Weights of a small GPT-style language model, trained from scratch on English Wikipedia: learned positions.
Each number is 500 + 25 x the weight over its row's rms, rounded and kept within 0 to 999. Layers, rows and columns count from 0. Numbers have three digits each. The size before them is the row's rms in percent of the matrix's.

# layer 7 MLP down, 512x2048, rms 0.0834, rows 120-170, columns 896-1023
095:498483493495516526500497471532498516517472461492505513503506486512502463479475469500478503492480502489513484516498494525515475501483500469461470492525538473478575502488498516480527417475503465484499501484491547491507536514460482525512498538525496512497489506569560501493491534480538491483502505511504512509538502512486525495484513479485544439484503504507466480452477513483504498420491
100:508514479494474494509478518516493492505503546481544518454539481505566486473507496505495511547483490543506508509482507483542457482516512506512470497476502530515492540457495501463506476475472476522582514502528578497556521482504491515552513497534526483521523467467483548490482508492552518466525496527513499456497500496445537504526508486511438486522521471505462486497502464511471517550501
099:485499492508509500513484504533531557524522579528499466526481505488483469478496500491502508464508505553541517467497520486539542477490533531494492507459506483480496500533462479463526463505476507482511585509551503468501473535486458496473510484538503496525503516486475445517481481486533506515494500469513550456527508508462467486460510506482508486516440489528508510526481484490501515538490
099:491486509496530526485540508445505470526477533457507449507527478517528485488511491503471497508492535494448441490442484510466533506496510512517491537519478492508514488522547535466444467522485469504510476527536584461503497542512488521489522483472546522508482524477505510487497559485490481502507532536424477447507489532459488498486475525519492456512504494487477467482528472534504470538473
106:466518493518516459531532473493554468480540527503542508503551524532521521519505509518489494489530480530531469500490490531475478521479493455508464523537458501475492510486531519497520462500539542520475495465516477513456471507524521498492458539458540500458490502497511525524484485526509528502492520469502519484501497492503480475461485520504499513498554480513510516518501519513482464501446
098:524490487529501526475478493509484568480501467488492509593500484478526526490483509525490471441501477517481485490475541527516494474516491509516530510494483502496531537461543469495541518499482496473545460522501530514525519500503443527511487547497478458495527518504561523461540495528516477524512521513525535474541536514516482501520527452509538486489450508491548514502461505485524521478465
099:493498486468473470487509500459516492477506475503526503535526522515484512511523516495506477510475464508554553518483556524486431482500460524479506485431535563493470511491484487500488542510508506526476482488529501469509533489514458485447518478444498463496467540468518490484445513493492507496466542434484548563547488504491501481505547549465500491501529496495492450505492462463468497473496
097:494481506541485491499484504486482489505464479504507477547498545476453487491514509491515472466495534501455501505497439511485513503493466506399502515440443458484517517521494515503540484503519551495500478548536539482493474488527478471480508504542523498482503468492457475536526494536489523480478499482507474527485488480505447517489549508502538485467502461495503509516506506513492500491486
096:513495505565515499484484507472477524482563466517535520527491567492488535588503508473473474467533482516494506488500451530517514506491529495514498506542493542511505497481524513466498511510518437485476529478512511509480554490508467517461466492486481490491506528496500502502478499482446519500491533507522441530550483454515495462491499483473465552507519500515517461543532511479463478517541
101:452477485496491497508493543490502535485506543502475468479518481471480490477486484539489473460470493504449509500537522472496523512473497506502508474524457449467501486537456478580500511428528482473473450485485511468528533467486526502529485457498448489483488492499517477460490490502503499494461512495491463464504531498496510486498462546482496487529474466551504478513480510475478516478483
100:507537541503465482511515521533540512500509501525502490494480468532521481478515464502493529546522472424487517498505528488551505541514502501465516536470483513517492491527505476488503460480538485495508496534458473501454498544523528566525519483495517474480534555517519518461495512520506459487513484478503515503492523464503505530438495486484499486506417562521482488499465503510512522466485
103:506472473509503496548489515516499463495457482468492499501455495516520458468534500484496473475486519511514489517493512485501507488471514525528503479534495508468477482514520515479505491469554528547474516459482544499481504491513509489538531494472491518511498468449523446513508508542499553467546505496457535486487479536468495450523475508487525503509502518511455515491487489473529505513495
099:507536482498468518502478473486495482493486489484490476483542473536497482540502510482514497497490489527470550497500461500489501456514491544492515501497490490484493437463518528466490508508427532502526552489498514521499481503520498492491483473553516500541497501489484521452488489502479470536533560530489541517507512527489494478473466440457520540490535517512507510507470467488493512520460
101:491465435519498551474467489512513484513469474485499494491499529431499470468489492490493476490490530481509488527522451495458470496476538514476502465506500515474518523465442561511491488518472524515486579505427517467479524479504467488516522481449493507503492542476511461493437504516465496513479506456469492520447481504476524501499520510488495481473507530532482514511452486486504488462494
100:470495488461469517457507512461451497500499502510488523473542463467498503485501470520545525492534497502501484510462482512469515522514527497465489497449494530507523477504534458489495529506474527502522506507499507525513474507529467516507488494491505484483509478494475515487512443469476498513484500478484495442484491536514487492541520465482518509443465510469522497495521498483485462553495
097:520463523505519512555497432505467553481496529548498520498523529504458509496491463477519488487512473480484508486485525481525477523509459510508505501490498483489511499476479508531506452469525497512461479520522482468510508505492503473496519512544481476545504498509506493506473487502469512521501508445478501454456534554478507465473522482531481519479488538474523478495505477553515506526488
100:510552497519503534511517487474484476478516501496473476472467517507563527491501498542495492496521525484494509483527515545532486511492484474495481469527508516554499507462537490449499485476488512519509497514497537509503461505489497518532498504481501473452476454509518443525507480536485508502495470520493515493529518511509459472456544539456422476514512488481512499526477502498503474490464
099:492500499509492487528453517495453516526490567554523539498523491519488492481488491502500480491477498495490525486542522538491577571508537546520498507501481502504487511477468507522521551491507509451460537509493482536537525492498533475516532481490482483482487533490480538477473506518510503465463522471518536462503509493472477495493522534497513491552496545540458496526494494507501505514495
097:462523511525472492484480500489499517491523468505502514500525474511530499532495476547475504532532480475473510517493538478450518508485484520501527504508470514515472535477535486489552507492497490498524519503528536450482510495479504512506550474499519469499487517518525556506496528462470517498532502478495516463503506496521496503501528496486497541494496510519510475510521455481448489503478
104:494456450448468488510479486482521467486515504491511511516523502496486456509438531479518508557485519486482491473492511528521482465516477542538508496528449527521482504506483503503510544523514530501527511488502481491493492506477562519535509496491506525498510441511511483487488489475501513505544499475429499501496534485504503490461483511471546517532513522491502519539452466496478458542466
097:544483535493505537533476485530517478511503518487474494529488539483494536479532478505487520509489434534445476508540498498530475498535517491504498500516494457500499522524503516548488503545482503513585504516498451512493516504512473494516536445493492510447502488479523483495512498481510480509512500508506513485537470498465488515484515527515492560471482534553494493516508526496502504503507
100:505459494581496509518481494497487532499442500509545422552513573496483544499464508491490508469468525474485476547516532529501484476495537465506545487520500499523503479502555462504551462529514505516468491526482503524512520498463572481514530492521543473484515498484535497554520507523487499522461493482521528503523505507550506507523506525522505469541546518470472477510474521465514485517513
100:511502496491468492482500478504503469472500491505476478464464542518470496487501470496469499510488515496483486543492552510481498499495490440500506548510543490448518510511471482495507488506457476493517448511468557504491508495478472523482523451529486527501479517483409518530504536508456526497494516492545546518473505494499476470498539515504522482507445452527492525511480482516458476484479
100:528498471471509483534498497462508488516507497489485452530493477505550503526514530500496482510493501510510497455523450475501498493524485537505482502530450492483509484507515509476505525526486476454528503511509530458483494509451504486506433441556508483487513493488508492483496485522501482525522496497511484495474499516471504483468498478516504483465443465493493467512455508504454527505502
099:527505456537501516505471488521543542520449501519535485555507520536526495541480534476506517529512473445528509508501482540537480484512519485510525477501429525476487490520523520520518462504511485474510551505489460541499499513514511486502526507461482529537526477530542499460521510470514531502475497489494499496481481517435535532518490495479489537475475547505496465495493472537511526483502
095:484532473540532481491444499489503502530506499456511469553469453483516480503513502498517479479486499530449529536517467503449481499500501475513495481520503462503472534526509527502500499453518473533519520503481486507513529497537483486507534465498463499506523515549515510487544508495492500496505458501506515554544534498542460519529484543465485474526493512478485543515533526499510526489485
100:493537479531509495462519503541553494509511514455472422486511513484489504500521444465495488520512495533466512473570514522540485507520435511513499538510503504523487533466480493545494504507492480469498535561543489509510475486476522521482450508538496494488506554544468533528519485522510488472502499492496469458471468495520517532532496497471488489460562482474447545528492454487544510557494
097:520526493494528506531497500500483459502485476555487505525498449478502495495500494475517566469536494512508493500470502492510483533516463474463545486469501530550488493555485493520512486485501507512504470516497515517490497525469474514480496517524515500492494512478461473555486475530476506517490514493482514563478500457476522517517501472505542547498499545506536466503480500502486513459512
101:526517477493431532472532512497500464503456497489534478508540460530524491459540499519500527529475488513456509500471509462487494512496503525441512474481488498465485518471476498541516519497528538492504448428494526503472499481468537533519517486492468489484478522516516507509466518513497519494530534514480508557487517482499502487506480504503529458506460482531485503517491508523482475462496
098:486498473526452487535486485510489508470470532498442564511512496543499509465541493505513523506524485484439501493482452518495523523484524474493484509558496491555500570508477547480515511570518504537495522501539448500501518509478454477499504507459518472454531481505497483535503506442499521494483498486525499518490484574542501452507533516527490500503535457478499530480523521464488513490500
096:468536465508516518516524513519508517493528508476515531530496505508538536469497505474489526512489496489473479510486550527513519504506501454496542498462490512506498468485542542516513497512487465493493495523497478490515495512484468520495503500501531527470491504552484538492462521468500499493463470488488450539518538448547496488536488551522500527542470499535471547482475519497480501495469
099:455505455467522551492496485526473497488506487484554507512545542468488491530440512480497514529523516531505516505424507542484512474517490527491499493506488521449510511486511522562542530475508472509446500501496450486532497534515489479498514534507529495465457484523527510528484481469547421503544507516444540512509470526505521509504500520512494496453541493494512443529525506494501498503479
099:534508511462427504474464499510522476442480471508519455529480472481470445491527516469475485465479510517507439482474534504567478513487485491518487507471539503485463505528476450491483499529497479458502513518492532491545516511489554518481508457448525457517484540527510495477488504541489515497506493481482515533508468513485484446535509542471502500495517496503512484492496488475491480480468
096:455478463496536485507488502518514516487515482502486498482519482475465508486513507492475480480471500551478469484544498480464470495495486479490491540504492531499466493476489507544526499519493482510500515450479484453535495469502443501504514454536471430498502482505490575522498494490530509526489475519481465478545509491455505488480484465491510543516447524519470499479469535532510528502487
096:495489523484528503506494494507544516524490505498492513480505530496466490508493474495473541530528473466507538546452484487531456491469501511489501554548494486489485529471481552524462484458511475549511506468466479484523508488528417505456435487451494499522486537509484479495518467534508424500510491491478389521485457470504523479531465441519521504520537497543476505473512497494497489473507
102:489463495501489477495497506527462475505525485514549505487492549497456484547517539489451488533496504540547506499501518520521486489525464462510489483506506497502522503490502497508538472503449529512481537469546507480497514503531469506471472540534488499508493542474568504491474464503453474495482466524512495504473493540528523511484503510499485507549497517501481503536525479471488506514474
098:466482469535458496508518488489498502494511450500486518500499483516506474475534485496486498477488517522513526504462539464511469459487539494504479482504498516524478484506516471509464534514498500558505531527491441470501534486508477478484473493531497442488492475545498499489494470481501522485500465521506544486529521516500495516477481508491496508577590489503510503510526484481475511530482
101:543532453524447493452435500481522504494472473534492499517503505522479495516458494475448493510501460474547473517512477472498514530478469514497469482513480540492450510500503511501470476552497516507485495499517531474477507491503552524518487505496497509542514494543543517512497474470528524493502526438438564529487516505467482498490476496503521552460507414505497500501522527522488515505478
102:450519538542498477547460497484477518485512509483469512534509500498503496489534470529520514463503494556500573525556522500554521489496516505497546561556509509474495484498501554536502534493455470447512528474497520509513490501510515509495458502491487510541540491508503494533522496505477512470528507530504500529494480509526473524536525506507516531461480522499506515482486515449495516467514
100:490528445500448479480508500534511602498463523506525500497511485469529527523501504498468455478497535493551533511489518467538489501516496491520492455525482490504476493493459453496496497569494539521471450458498525472480523503482482478496536506485475517429514507487470527508497528445501488511419534548521519459485492526518484517514500501507453500447506490490499466526513535502498512530495
100:472517498516490504495504509493464519520485473492508429522489503463519495493457499462510490504478501468507502519510485507518495483467457479524468474450530457487489451485501527450473466511498496486485503507439457498547470498502467511485493492482486513514498497505483507438536565524498505472494476545498512488473511457541469481459502509481544511517489492499512488518529475494512527502473
097:526501494529530493456502479479552464484482552512518536507495481506497520509497470526541518489478510481503510480491522499555461514550451462482507473491473498488457536504539505496527544549503506491458502507500478499495518468517535499496515441512459527460481534496510529520498505483504519515533507489484510495513476519462476486490533467503478541490526506543474534467495490481501467515531
099:482508429498518515446495479468489517519501481513533532491525512517513527539475517478459505524516532549516445480517481515450491495514529511473518488500514523477502513504545528483489468527519523493482489480505505536476529493495516478504525502511517561493493503473497484518516520496483512471481490529523529462507497509529505510526539464493498524515512497498506503524553502511548499500457
098:508489511479507484500477447504503498513470531532512511493483464492527487473499493501530521562471506487518518501522495483487510504524507507484501486502488523488491551513463490531518556525486525537534482519468485517479486481492439485479484485441482422490478484487530476489523491511482533512477512503515510538484487482502489478487527497494531516498483492462543465528489531458448532524521
102:494536533456520484497445476520494537527528492502469530534483506474480497505458458492507472502502537440547536499490517469514531509508516485481511480504451524514489441477500488522496529480483488505526520494517473551540439501492541508524503475492543557517495494486559561496493526514517550453491511473507511461522516482486525489467514477520536511492478515490484478532524530495505515512516
098:460456525508484498506484498507500487451488492513451552540513499492511476518508497487472500471488503486510557502511534433521523534510493457519513489500505517481527467479503502523518480494506483494526511497472487474491452505487496490520492436546510448474474534527475529557458516525520512493486474453472512470550533493439441521486559514486473522542467509465525461478492443509464494476494
101:504526533520504547495544499550492507504514533526506495495529558521503489509492496517552505498500493496478487534506479494498535483495477420506523484506554465548487458472508483490541422507502472525515533526531513539520486539535451487500572480472503502507518533520497511517532503517501487545477512488496447460501477480465503496526448455472441550454528503555465509514453476514507534437468
099:534475526544517518524509486493508515474512504509475474469487514487502512496440494525522503503495515479503496509495515479490467490522451495493546490449515518528505486469455535512501489496534498491499463512496491480499500476474496503529485492488493509533480468500479467518505527505512487514508463500489531519494514527499455554534511457482527508451508479504478497483562487504478510479509
100:502493546485515504502513471516491532528516483497508533515485538523506545545538487508523485493517515533500485503496486522484491550498515515506461486482494472494489491479498501478489480511506520510468537505548454485491491490487475493487450522506501508456507473527496476477482487475527522509511529472489488493477492490492526496511487488465499489489494492525517507471526500505554507460488
097:532538520481447490521508525563509454514451533502462499484489512485517481514494490517503478541497474515526484490483501519502500460517479486525493529489504506561481528490474500485481490446532497479494505517516520496437549477525441516483499494507462499478492462505476511493493477488498472501519487483520483486487509462489523530520494505487529512481492501505534482559505476502501493492517
100:480474479523484517459490496488531493499490545483477514467486430494524515485553490446497527493511484497513503509426503487445488520486479505503503465494534548486502519507493496515556505478478509500461484550480500514488517498431468465497487494482501492499493497491496543501575502469484468491494481508501454455482514443531512475504508488478469489496498453461490464513526494502535487523543